Part of a small language model's weights: vocabulary 16384, 5131 steps.
Each number is 50 + 15 x the weight over its row's rms, rounded and kept within 0 to 99. Layers, rows and columns count from 0. The size before them is the row's rms in percent of the matrix's.

# layer 5 attention key, 704x704, rms 0.14, rows 576-612, columns 440-527
103:72 61 48 70 54 55 42 40 40 51 51 99 37 36 42 69 39 53 71 65 57 53 42 27 38 52 43 56 59 51 86 36 52 76 69 49 30 67 48 54 53 59 40 57 40 57 17 75 55 46 52 58 56 58 51 62 66 56 40 40 84 56 68 93 28 33 68 50 46 49 45 70 02 65 46 69 61 43 35 35 43 38 76 40 49 28 29 65
111:54 81 61 46 49 90 50 77 40 29 51 34 41 68 57 40 39 57 46 44 73 81 54 82 55 39 50 69 29 37 70 45 36 69 46 59 56 47 53 63 71 57 71 51 54 59 61 36 64 30 37 63 67 50 47 60 50 65 84 47 66 47 41 46 51 62 33 32 55 34 40 79 45 28 43 39 42 07 33 70 64 43 59 54 52 47 35 92
099:60 38 75 43 38 37 42 38 50 31 44 63 56 80 48 69 52 61 11 37 48 49 42 42 47 25 48 33 65 61 65 21 53 55 48 34 44 39 31 68 30 67 20 63 52 24 76 51 57 41 27 49 43 43 34 67 53 38 50 68 67 37 45 43 51 52 42 45 35 33 15 68 57 40 54 42 58 51 55 66 32 60 44 52 34 59 48 34
111:56 36 38 53 49 48 75 41 37 44 29 43 48 33 62 51 46 42 32 47 41 39 60 45 61 52 53 53 40 48 50 51 68 60 58 24 71 66 82 71 44 60 56 57 19 48 68 68 47 47 38 33 45 40 56 33 56 51 42 36 32 58 50 52 51 47 23 68 40 55 41 46 41 27 54 36 55 53 38 56 58 57 20 52 49 30 42 37
109:46 30 26 26 50 57 73 65 84 55 54 28 65 59 77 54 53 86 71 65 29 56 24 51 58 32 57 56 75 13 90 28 55 48 31 48 60 44 71 56 61 63 55 66 61 24 48 61 42 44 36 41 39 35 50 39 51 34 30 26 65 48 30 67 59 37 64 47 60 48 37 40 83 37 32 50 41 42 43 53 52 74 37 62 49 57 59 54
104:24 58 60 56 57 50 05 51 89 51 60 25 51 47 31 69 45 54 38 38 42 41 43 60 42 57 52 69 68 58 85 46 45 38 35 29 52 29 45 20 30 55 22 27 45 31 62 58 49 55 50 62 64 39 54 50 47 30 44 52 67 58 56 56 51 83 28 70 42 40 38 49 53 45 60 32 60 08 46 59 56 42 68 54 33 70 66 61
097:78 29 69 52 52 74 65 76 01 19 58 59 44 24 47 38 40 18 55 28 30 66 42 38 41 54 60 47 34 51 35 64 58 67 67 40 63 63 64 68 44 42 45 58 37 32 48 53 44 40 46 51 45 60 43 45 63 33 48 74 64 46 49 44 54 63 29 66 53 69 52 30 39 66 53 77 75 28 64 84 42 51 58 52 53 51 67 49
109:48 66 60 59 61 53 38 15 49 45 36 48 38 40 54 22 63 54 56 56 24 39 56 46 48 51 34 32 63 43 16 46 59 33 58 65 34 28 59 48 54 39 39 58 36 56 29 52 41 85 59 51 50 52 52 59 52 32 45 48 62 55 26 46 53 51 20 46 61 74 28 61 48 62 22 37 52 25 39 32 63 45 51 47 49 23 61 61
105:66 29 60 67 37 58 49 40 39 70 58 44 46 59 50 52 63 54 50 60 20 30 51 41 54 40 63 47 55 42 70 47 31 51 53 29 53 25 62 40 69 56 53 50 55 61 72 49 50 45 57 27 47 37 27 45 52 46 58 38 77 47 67 33 26 53 50 60 49 41 83 75 58 81 42 53 47 58 37 76 31 68 69 63 63 42 61 43
105:41 73 57 55 59 57 47 39 26 44 64 86 78 55 63 47 45 57 74 71 41 62 50 26 25 47 62 52 37 30 35 50 40 77 47 54 47 49 53 39 50 44 36 52 53 23 59 70 54 61 48 21 50 36 58 70 68 27 54 22 38 60 76 61 39 65 52 49 61 49 43 45 25 41 35 64 31 42 43 36 74 34 54 48 63 37 61 47
105:62 35 32 29 25 42 59 51 41 27 30 56 31 60 69 67 62 71 66 48 49 56 62 58 56 69 84 51 39 56 52 45 55 39 54 48 31 59 41 33 56 46 61 43 77 65 70 25 38 67 43 50 33 28 67 63 47 51 47 41 24 52 41 61 41 46 44 74 53 57 28 35 73 21 70 52 61 64 34 49 49 49 66 55 34 46 55 54
109:35 37 48 49 66 59 50 42 24 41 51 32 32 49 28 28 48 37 61 57 37 35 19 27 49 44 35 43 59 52 07 36 45 50 62 48 00 22 34 62 44 67 58 47 57 78 15 29 39 64 55 69 43 45 72 38 48 71 62 45 25 52 37 54 41 66 57 46 59 42 33 32 55 60 48 56 43 71 39 46 67 56 56 47 55 63 63 25
099:31 65 63 49 46 77 70 46 51 58 28 49 46 58 55 44 66 47 26 35 45 39 44 43 55 55 38 33 50 59 63 31 39 53 47 51 59 22 68 55 61 64 65 55 30 37 59 27 32 48 46 28 51 52 53 67 50 50 53 54 64 42 51 56 64 69 76 24 35 74 37 50 71 46 45 57 66 70 50 73 47 54 88 56 55 43 46 56
104:53 60 63 62 39 69 28 53 41 70 40 34 61 60 62 50 43 61 40 54 53 62 55 21 51 38 54 25 52 58 19 62 43 62 45 70 56 65 72 40 46 49 52 39 38 70 50 60 79 54 33 43 48 64 46 52 68 28 64 70 53 50 63 56 38 51 63 53 39 50 32 44 49 39 46 39 48 38 51 65 76 53 46 44 56 52 54 77
107:57 21 47 45 70 87 62 49 61 68 48 63 58 39 45 53 34 59 57 31 49 48 68 69 56 67 59 58 53 15 41 54 60 74 50 52 58 58 48 73 57 45 01 46 52 57 30 72 61 46 49 38 44 61 60 39 42 61 40 60 32 46 38 38 57 48 77 93 47 34 42 45 59 39 69 51 69 72 81 77 36 60 41 37 50 62 48 29
102:52 49 57 40 56 47 09 96 54 62 44 29 57 75 65 35 42 36 44 41 50 51 36 25 49 66 45 38 40 59 76 31 47 47 54 66 59 72 26 53 55 71 50 57 39 51 51 40 41 36 44 51 46 22 57 50 48 53 60 30 31 26 54 60 61 38 31 56 57 26 45 35 23 51 53 43 59 88 46 85 54 39 62 64 06 78 43 58
102:67 53 60 73 74 47 60 47 42 60 58 35 55 50 58 69 31 66 48 61 24 29 69 29 70 35 37 52 42 37 43 57 21 42 21 50 46 42 56 02 84 32 48 35 50 47 51 54 29 53 25 49 32 48 40 50 70 55 57 59 51 55 46 51 54 49 63 50 46 56 33 54 76 66 58 49 63 43 60 43 33 52 58 50 60 48 52 35
101:74 45 54 42 49 52 37 68 43 56 56 56 62 33 42 31 61 42 45 66 24 46 56 77 59 56 37 50 79 51 23 76 61 76 50 45 51 54 27 60 23 64 32 38 49 62 37 33 19 42 63 53 42 41 32 44 44 62 52 53 34 59 38 21 17 46 73 31 76 47 45 59 18 78 36 57 40 64 61 80 49 33 68 21 45 61 44 59
102:37 49 67 45 45 80 66 82 74 50 48 80 50 40 22 43 60 61 60 23 66 82 68 39 49 50 50 47 61 45 38 83 45 28 65 35 50 40 51 46 66 49 70 44 39 54 50 47 64 33 50 45 61 75 46 53 39 34 58 80 71 41 68 61 65 65 52 62 51 63 31 56 63 65 56 74 32 69 55 43 56 21 57 43 53 70 51 57
105:52 57 39 21 60 54 42 33 51 56 48 64 37 55 50 60 78 49 80 16 43 82 59 37 35 64 43 59 51 55 41 50 51 43 48 32 51 49 27 55 35 63 49 40 39 24 50 64 46 41 53 58 57 52 36 56 44 60 64 75 25 43 50 63 27 71 30 41 34 48 68 43 44 51 50 55 54 39 54 58 35 51 16 55 39 45 67 29
112:61 46 50 35 58 42 64 68 70 40 39 02 57 57 51 50 45 54 48 80 70 50 25 54 38 45 48 61 73 69 24 53 46 52 56 50 68 55 45 38 41 46 50 47 20 50 26 24 95 46 59 61 39 43 49 49 20 47 78 68 68 54 40 59 50 44 74 35 54 41 43 79 39 44 36 55 55 34 43 23 81 46 48 53 48 43 26 51
106:49 42 68 49 60 48 24 25 53 75 51 65 69 44 29 62 51 82 50 24 48 53 52 47 29 91 64 52 28 49 51 54 52 79 34 46 43 45 33 65 20 41 36 41 46 22 35 50 45 52 32 23 47 49 71 43 53 52 51 35 23 69 50 67 63 41 44 69 43 32 59 47 33 41 38 61 52 64 54 41 29 39 43 34 25 73 71 53
103:46 38 53 46 66 47 68 29 57 72 47 50 75 48 43 53 70 45 47 57 65 44 17 41 39 33 57 45 62 45 89 52 51 55 93 26 38 52 56 52 43 57 83 39 65 24 48 24 51 56 53 29 46 28 50 51 35 50 58 25 47 57 27 37 61 57 58 36 66 52 59 70 77 40 33 49 48 68 41 36 47 48 65 42 50 53 42 42
104:42 55 52 57 76 66 51 37 68 45 25 19 63 44 62 59 42 41 75 55 48 46 60 42 58 67 48 44 32 51 90 50 61 45 57 45 58 59 40 57 21 57 50 80 56 18 55 68 45 43 50 31 65 54 44 40 73 51 03 75 61 72 55 60 30 47 24 51 66 46 33 47 48 40 52 20 57 31 47 86 42 50 51 31 61 56 68 60
101:41 58 28 39 62 73 56 24 63 81 39 28 60 45 42 54 42 80 47 54 60 50 34 74 42 60 50 60 79 71 23 45 48 16 37 51 41 45 49 42 68 62 53 36 64 40 65 50 46 60 23 65 52 44 27 55 45 33 53 54 54 55 57 62 47 22 55 34 52 72 39 50 28 53 64 63 39 27 46 64 43 46 48 53 49 75 29 46
102:39 50 25 48 34 50 39 37 46 44 44 29 50 40 53 35 47 67 74 42 33 36 50 53 51 84 60 68 52 39 47 35 46 54 46 64 17 50 54 31 44 32 84 49 44 34 41 36 43 41 62 63 55 46 66 52 20 49 39 37 58 73 40 62 57 53 76 28 67 81 57 21 49 75 68 47 40 71 54 50 62 36 34 71 60 55 73 61
106:46 46 45 46 38 37 51 77 67 58 44 67 70 64 70 44 51 55 57 40 50 86 42 70 37 21 53 68 52 87 39 62 39 59 67 46 62 40 70 49 33 44 59 55 47 51 58 77 54 57 36 43 62 50 58 32 41 43 59 00 45 53 61 41 50 22 35 52 45 43 62 94 40 29 29 51 33 38 38 28 56 39 48 50 58 58 55 51
105:49 42 69 57 44 34 65 52 39 73 28 56 64 31 61 50 69 37 46 48 51 52 58 51 47 49 51 71 28 51 25 54 47 41 36 58 69 45 62 48 54 67 51 54 24 65 39 40 68 35 35 52 45 72 30 40 48 49 57 41 60 58 48 52 59 52 65 38 62 59 78 32 48 57 31 36 70 71 51 49 51 51 47 50 38 37 65 52
105:37 42 75 25 58 57 51 33 39 49 39 39 39 45 27 22 42 43 52 47 69 22 58 43 53 66 56 52 46 45 63 71 39 79 54 12 28 58 23 32 36 62 56 52 39 46 39 79 29 33 29 46 47 56 64 40 45 41 36 78 37 54 43 41 38 62 45 32 55 64 37 13 67 34 52 44 66 44 57 54 35 36 27 67 49 55 30 67
103:72 35 58 57 46 73 56 37 62 42 52 63 32 41 36 40 49 23 46 12 59 51 70 43 41 48 71 50 25 54 51 53 67 48 55 30 53 59 19 39 50 40 57 36 58 56 50 42 63 57 64 27 47 64 48 65 54 60 31 63 27 24 40 55 51 80 26 39 39 53 21 65 64 45 28 61 48 74 62 40 63 54 33 39 30 60 64 33
114:81 64 60 56 34 61 63 59 24 20 68 17 56 57 56 57 57 45 87 66 26 29 52 68 40 56 50 62 48 42 65 71 53 28 66 52 56 28 51 43 69 50 28 46 70 52 57 58 53 27 65 59 87 31 52 45 42 26 39 58 47 52 65 59 52 33 36 53 62 38 58 19 53 50 54 45 44 42 47 24 41 48 60 63 58 24 58 77
093:17 55 58 55 60 62 51 31 52 56 53 34 38 70 39 51 42 58 45 75 43 38 47 39 47 68 47 52 64 50 78 50 53 18 52 50 45 55 55 45 65 41 44 62 69 65 16 37 80 56 52 66 37 45 49 40 62 44 44 36 71 53 50 51 39 38 35 59 75 38 22 21 54 57 42 50 45 55 51 18 63 57 48 53 27 52 27 34
101:50 53 39 55 38 50 54 36 25 32 65 58 72 33 60 48 47 07 64 72 28 44 60 67 35 44 44 53 59 48 56 44 39 54 88 51 33 62 58 59 49 73 77 54 68 24 43 73 17 61 65 57 42 47 54 64 50 56 56 52 50 29 55 46 38 45 39 26 40 68 50 29 32 22 69 82 39 20 37 38 38 49 65 45 37 36 52 37
106:48 47 52 85 58 49 43 52 65 52 45 21 63 53 44 85 50 44 73 63 30 56 46 46 43 57 34 44 83 46 60 66 54 49 61 50 44 67 68 43 62 50 67 64 53 40 44 46 64 48 46 66 53 54 80 60 67 12 66 34 64 33 66 71 66 54 60 47 48 62 79 36 80 61 70 40 63 57 60 35 51 58 67 98 49 63 83 58
099:69 34 51 28 47 46 41 59 26 44 40 06 55 41 53 48 37 75 04 70 71 34 64 39 54 39 61 60 52 54 19 16 65 44 62 39 47 40 67 71 42 43 53 46 51 45 29 47 52 66 53 59 51 38 41 51 43 38 65 64 64 30 36 42 49 59 65 61 62 44 46 56 51 38 32 31 65 70 41 31 68 55 14 62 40 54 45 44
104:57 74 53 43 63 35 47 56 60 47 32 38 58 45 53 58 41 56 85 70 45 48 16 65 64 52 39 52 56 57 35 47 48 53 44 24 42 46 26 31 51 53 38 56 45 95 57 46 50 58 78 37 40 63 41 61 43 44 42 38 65 47 39 37 69 31 70 44 73 60 40 51 79 37 29 69 65 63 55 48 52 40 43 59 49 43 57 65
101:92 60 51 62 23 65 28 58 37 70 51 53 68 53 40 55 40 35 47 54 53 20 68 40 57 56 64 60 45 37 58 36 48 64 53 81 37 55 66 59 38 66 52 45 76 57 44 39 56 63 53 54 49 63 61 58 50 44 52 65 67 47 38 40 65 58 59 43 49 39 56 19 66 55 29 51 49 52 43 55 46 51 66 57 56 71 63 70